Weights of a small transformer language model.
Size: MLP 512 SwiGLU, vocabulary 2048, 8.79M parameters.
Training: a variant of Muon for these matrices, 172M tokens, 5237 steps.
Each number is 128 + 32 x the weight over the matrix's rms, rounded and kept within 0 to 255. Layers, rows and columns count from 0.

# layer 5 MLP gate, 512x128, rms 0.249, rows 455-471, columns 0-63
[[123 124  82  91  94 142 177 151 122 155 154 141 105 124 127 120  96  90 196  90 134 159 129 192 173 131  89 106  87 185  42 152 133 114 110 124 128 117 141 202 152  74 141 148 162  71 129 133 122  84 137 125  99  93  95 138 161 135 150 216 141 128 124 133]
 [160 120  50 124 189 138  54 113 176 128 190 113 103 124 158 115 114  73 132 116  95 100 163  57 147  66 175 168 121 103 176 120 123 128 137 161 112 105 125  88 147 113 106  99 227 161 118 117 167 174 101 102 139 110  93 137 106 126 116 182 182 164  89 118]
 [124 152 147 184  98  94  67  93 153 102 124  97 149  96 128  95 100 183 156 166 128 126 112 125  96 133 184 170 125 171  97 140 130 143 109  84 183 171 129 135 128 120  72 125  89 138 149  68 142 115 143  95 126 207 131 161  99 145 168 166 117 161 120 121]
 [ 85 163 102 143 139 143 122 138  88 124 147 103 160  58 120  75 165 131 141 116 125 158 157 122 117 156 111 167 120  45 148 167 123 123 153 115 151  83 125 124  90 202 139  55 154 117 127 153 142 108  92  85 135 107 128  89 113  80  55 172 114 189 118 100]
 [ 96 124 140 157 142  72 120 104 115 183 145 128 121  75 126 132 159 170 159 152 163 194 117  99 151 138 159 154  91 174  79 163 145 134 127 131 138 162 158 156 115 151 111 107 123  94 106 189 187 145 129 124  85 149 117 179  65 118 200 115 120 191 116  63]
 [161  62 176 135  75 168 153 107 167  97 126 105 127 128 113 139  84  98  90 113 116 135 144 120 141 110 110  84 133 112  99 124 127  94 132 146 104  90 103 136 151 111 160 142 140 147 141  97 141  91  84 115  96 160 152 162 133  89 125 138 145 127 193 119]
 [114 161 108 116 108 158 124 124  86  80 183 103 162 146 140 121 117 168 134 145 106 131 110  88 125 134 118 153 137 127  67  73  83 134  59  89  86  89 136 149 166 148 182  91 142 128 159  63  85 108  96 102 169 157  91 132 112 161  85 115 126 179 146 158]
 [105 125 111 138 155 130 146 131 101 124 129 144 121 108 107 120 133 169 141 103 130  87 176 151 138 121 165 145 117  48 187 137 127 191 137 160  80 154 138 183  99 116 108 148 103 191 123 110 142  75 119 134 123 120  80 196  89 105  24  88 105 153 151 187]
 [112 127 124 133 108 142 101  66 156  91 137  87 102  87  79 132 152 156 159  91 116 113 119 157 173 107 118  88 124 154  92 131 117 187 170 117 124 135 156  73 144 159  94 106  96  93 111 127 165  98 175 155 138 152 122 131 136  92 116 127  95 135 161 140]
 [174 159 143 149 115 184 112 116 144 176 106 194 137 123 122 108 213 139 134 116 106 112 186 121 190 158 109  64 165 175  74 200 161  89 145 158 152 125 145  80 155 152 136 134 149 100 138 160 131 127 122 120  81 129  98 158  94 122  96 101 124 117 103 185]
 [188 192 156  94 105 140 147 129  64 148 158 137 150 131 120  77 121 198 128 144 136  95 161 146 115  71 143 127 167 106  99  97 179  69 145 132 112 165 143 171 123 125  66 147  79 154 164 160  89 178  87 138  80 142 148  71 119 179 219 145 123  94 129 122]
 [169 163 143  90 178  60 132 122 102 133 182 199 146 144 167 122 108 124  96 151  97 146 168 104 158 106 125  87 120 105  99 127  86 158 149 114 153  79 153 188 122  95 144 125 126  85 157 135 115  88 132  94  76 120 105 125 202 104 122 161 114 104 135 167]
 [110 121 144 147 171 161  80  79 149 133  54 115  80 135 166 148 127  84 158  84 118 135 171 114 119 127 107 145 119 155 129 169 177 127 112 156 107 112 126 120 122 107  99 125 122  72 166 138 115 198 148 118 155 155  71 150 122 160 122 132 169 135 171 128]
 [ 74  93 126 155 143 104 128 165  93 127  91 195 159 160 140 135 104  69  65 157 151 152 126  92 125 134  97 133 152 102  94 168 181 112 108 110  97 193 161 131 139  65 130  99 136  98 165 113 127 122 127 127 130 142  98 150 195  64 161 125 129 110 174 124]
 [171 150 115 116  86 132 144  92  70 131 135 185  79 135 139 153  60 127 145 115 114 117 174 112 118 100 177  86  29 151 115 122 129 112 142 149 156 128  61 139 149 193 122 122 144 139 128  99 114 120  99  94 138 131  59  94 134 137 116  81 102 126  98 140]
 [ 74 155 139 148 146 111  87 101 101  37 188 172 133 146 155 163  70 180 145 163 111 144 146 134 114 113 149 112 127 111 154 110 120 168 127 162 121 126 135 144 110 121  93 112 139  88  87 118 147 165 140 106  97 124 115 123 132  78 109 115 144 133  95 130]
 [101 139 145 139 119  93 126 142  72 134 162 122 145 103 133 171 155  49 148 157 113 170 129 133 188 121  99 121  32 103 118 179 101 141 153  84 140 131 113 145 152 116 117 117 177  70 132 198 117 140 157 123 165 128 124 105 144 158 153  99  94 126  97 108]]
# layer 5 MLP up, 512x128, rms 0.264, rows 455-470, columns 0-63
[[126 126 136 166 124 146  34  94 111  98  72 101 184 134 166 200 113 123  73 173 162  86 128 131 123  81 133 174 148 101 183 121 105 135 171 116 155  96  76 102 111 119  84 128 122 132  92 162  51 101 117 112 151 120 174 107  93 152 142 112 140  64 108 197]
 [133  99  43 130 182  92 104 118 135 135 129 112 152  69 112 147 133  81 156  97 101 198 164  89 128 137 105 162 103 181 204 155 105 124 178 105 120 154 101 127  70 159 120 138 147 123 185  76 132 111 188 142 114 100  93 189 140 101 124 107 213 198  76  88]
 [133  94 130 150 129  83 179  89 129  76 138 110 181 152 158  84 103 100 127 160 108 192 122 141 101  53  96 109 143 140 169 159 150 170 170 134 161  97  70 123  81 132 173 151 111 115 111 113 143 128  75 149 122 157 156 142 144 142 105  85 137 120 113 125]
 [ 83  92 114 163 122 138 122 156 122 138  90 120 120 119 127  73  97 161 157 189  92 150 140 151 172 108 123  83 150 158 179 129  91 155 136  82 123  93 122 111  91 197 121 127  52 108 172 177 147 140 132 156 125 100  93  92 133  89 133 111 127 136 151 116]
 [110 157 139 127 111 171  79 127 126 205 130 173 135 146 135 164 146 144 159 137 138 109 121 155 138 103  99 133 182  96  92 128 199  91 144 147 128 108 168 113 124  84  99 121 128 115  90 144 140 123  84 121 130 104 160 126 140 107 155 140  70 168  72  58]
 [149 128 149 101 132 169 169 154 156  80 118 126 138 150 139 136 123 101 176 131 126 111  92 110 113 142  92 181 176 168 118 104 103 165 159 116  80  93  88 151 163 121  96 112 102 165  90 176  87 148 129 101 124 131 149  65 130 162 154 194  95 151 142 151]
 [157 155 122  91 200 177 206  77  69 128 159 137 120 107 167 121  64 116 142 120 141 131 155 134 104 126 173 101 170 118 103 155 126 146  99  88  86 134 126  82 114 144 128 115 117 112 140  81  98 119 191 123  94 115 141 135  81 114 111 178 144 165 142 141]
 [100 128  89 137 111 113 128 141 189 177 119 177 120 108 132 168 171  91 128 135 166 147 150  96 106 113 132 161 185  95 129 139 127 100 146 102 128 116 124 156 137 120 122 104 160  93 127 109 108 103 113  81 108  47 104 180 161 144 108 162 129 148 133 173]
 [108 115 220 118 153  90 110 149 173 149  99  72 187 100 114 136 120 117  85 154 150  66  92  65 146 163 153 156 151 115 205 165 135 176 101  60 153 156 178 109 125 115 116  94 164 101 105 139  98 115 117 153 120 154 153 152 148  74  88 156 100 132 187  98]
 [146 119  51 171 156 158  98 132 117 227  97 136 104 141 169 125 165 141 154  85  80  98 132  81 144 154 113  58 124 192 126 100 143 138 185 167 178 160 162  68 140 169 150 173 202 117 178 126 157 160 139 111  92 166 126 164  96 112 139 128 127 142  42 109]
 [129 124 106 107 108 175 179 174 112 123 132 107 147 129 179  85 114 137 108 126  91 145 109 141 111  76 153 111  90  76  87 165 192 115 171  29 157 131 214 113 131 140 126 157  98 114 175 143 151 154 114 127 170 122 118 101 174 152  89 121 159 122 185 124]
 [125 115 149 154 111 120 159 159 183 191 150 130  37 111 122 116 150 152 127 149 177 120 152 151 158 166  69 125 133 104 159 168 139  52  96 117 137 183 144 137 130  73 164 155 132 112 113 141 103  85 108 153  89 120 143 132 105 113  72 157  82 146 195 147]
 [188 128 159 123 135 184 162 185 149 141 133 127 112 151 116 133 123 101  84 126 132 133  85 131 129 127  73 146 140 145 149 130  83 161 142 126 111 146 143 102 119 132 184  87 158 136 162  82 137 128 178 159 160  89  96 133 111 140 125 119 127 108 120  96]
 [185  79 101 132 158 110 111 105 143 148 141  92 142 126 165 113  88 141 147 126  96 153 136 126 117  94 163 104 141 102 146 133 116 163 142  87 122 137 168 104 112 134 157 163  88 144 118 112  59 112  76 123 144 191  87 148 113 153 146  89  95 138 101  85]
 [157  79 141 120 107  93 138 188  93 165 104 172 138 136 113 132 163 182 117 151 171 236 121 189 143  93 125 160 134 128 151 150 112 120  75 145  67 158 109 138 129 127  91 104 124 158 119  82 129 109 138 139 175 114  93 153  63 121  91 188  60 163 152 110]
 [145  92 106 155  89 176 138 150  45  83 154 143 158  99 163 121 159 178 105 160 109 137 115 125 128 155 150 117 133 184  99 167 147 111 121 190  83 131  65 139  81 164 152 133 114 218 200 112 150 126 116 123 132 128 121  65 172 128 161 113 137 108 147 120]]
# layer 5 MLP down (transposed), 512x128, rms 0.115, rows 455-470, columns 0-63
[[159 165 179 119 130 106 131  78 129  86 186 188 130 125 126 115 100 148 180  57 110 108 162 137 220 107 209  78 118 170  50 119 163 184  95 124 135 149 136 117 110  84 134 171 126 115 118 132 129  91 151 154  84 192  75 119 137  81 149 142 104 108  89 102]
 [137 121 107 114 110 112  91  81 138  97 146 147 126 176 116  89  74 110 106 147  42 105 200 170 101 152 131 163 139 169  80 114 112 119 167 208 159 104 154 108 133 131 170 133 121 127 187 140 140 170  85 130  93 100 200  23 150 120  94 110 129 175 103  56]
 [ 92 139 128 154 104 157 191 153 124 181 137 166 141 105 137 168 128  75 116 121 150 110 150 170 212 159 129  76 141  51 135 128 121  86 154 166  47  84 148 115 101 121 158 116 174  99 134 182 131 108 149 139  85  71 129 167 158 106 122 137 166 114 121 151]
 [163 173 141 129 134 170 126 109 113 172 112 128 105 220 139 163 104 136 123 109 156 140 113  82  94 155 146 112 137 136 144 104 162 167 122 108 107  97 167 130 118  99  52 122 118 207 175  77 155  87 144 180 102 130  97 156 154 159 120 143  88  95  86 132]
 [203  69 109 147 154 171  87 130  61 144 144 154 134  98 165 138 171  93 131 120 117  50 138 107 131 111 124  98  96 157 136 166 162 111 147 150 143 141 135 119 111 100 115  77 146 149 150 128 196 131 128  81 137 130 120 101  88 132 148 132 103 158 129 113]
 [ 40 134 104 144 131 124 149 106  92 172 152 152 135  88  97 103 127  85 113 113  93 122 141 131 104 194 122 123 133 136 167 169 140 149 106 101 122 201 148 148  96 134 171  91 188  55 111 153 118 117  97  85  59 111 131 120  82 138 133 125  78 157 152 163]
 [113 153  85 113 151 123 147 150  84 156 133 133 150 145 121  88  81 202 136 116 140  96 137 126 152 139 110  91 136 128 116 114  71 129 149 170 130 137 110 166 143 193 193 117 144 142 149  75 119 137  45 129 173 151 125 109 131 117  66  81  94 165 106 137]
 [113  72 123 126 157 158 108 119  79 178 150 132  95  73 113  96 156 134 113 101 126 101 153 112 170 104 129 143 120 100 113 172 136 142 103 148 114 110 110 152  71 136  98 119 115 147  81 134 140  83 151  93 176 162  98 180 147 145 147 124  94 189 153 143]
 [133 159 170 133 109 137 123 132 186 124 103  71 107 117  74 167 124 156 110  98  84 136 111  91 134 148 100  80 158 130 100  99 140 135  71 113  98 149 150  69 110 149  97 128  74 109  62 129 139 106 117 168 144 131 174 143 155  97 154 122 117 127  99 157]
 [107  90 123 149 127 132 105 135 139 216  65 171 143 133 126 145 145 127 154 128  94 145 113 179 109 150  85  96 237  75  79 133 129  78 154 160 106 157  88  82 189 157 140 177 111 125 138 103 153 111  96 106  67 136 157 108 149 156 158  31 114 129  96 128]
 [169 114 178  59 154 118 137 170  91 102 125 134 134 116 126 133 138 137 131 122 102 162 111  91 108  65  89 121 168 142 117 123 166 107 149 164 156 165 148 171 106 145 114 142 130 139 119  93 141 121  74 126  98 142 142 131 188  79 147 106 117 106 135  67]
 [101  91 107 104 151  89 125 115 122 102  85  78 145 173 152  89 130 122 136 156  81 128 110 164 129 132 110 143 108 124 117 155 118 135 123 126 171 181 140 146 150 105 100  92 122 115 176 116  54  65 149 189 153 153 105 131  88 138 123 118 165  91  81  91]
 [ 63 128  70 102 100 126 125  92 128 150 179 128 169 122  95 146  65 189 146 120 126 145 137 124 147 137 122  97 117 116 145  89  99 141 113 158 144  73  87 163 128 172 114 171  81 162 121 182 152 134  76 101 108 125 123 114 187  98 130 120  77 148 114 161]
 [ 68 158 133 128 161  95 110 133 150 130 120 183 130 144 120 164 129  97 125 169 114 140 115 160  82  92  89 185 145 122 157 162 128 149 126  99 148 166 143 130 104  92 201 147 111  85 109 169 125 149 105 114 100 119 105 115 127  69 107  83 144 105 141 112]
 [145 160 119 123 166 156 167 137 157 119 133 114 132 146  93 125 130  23 114 180 154 161  90 146 125 123 112 136 161  98 140 159 168 163 155 147 110 108 176  96 106 152 101 129  90 114  83 108 110 110 131 161 151  66 127 112 157 138 153 136 120  68 161  82]
 [104 113  99  83 119  62 153 132 182  99  92 134 122 148  80 114 180  91 120 144  73 123 128  56 145 152 107 136  95 105 191 145 151 122 133  58  99 113 132 119 200 115  70 122 135 118  98 145  83 108 125 142 152 165 123 128 103  86 130 151 141 160 162 134]]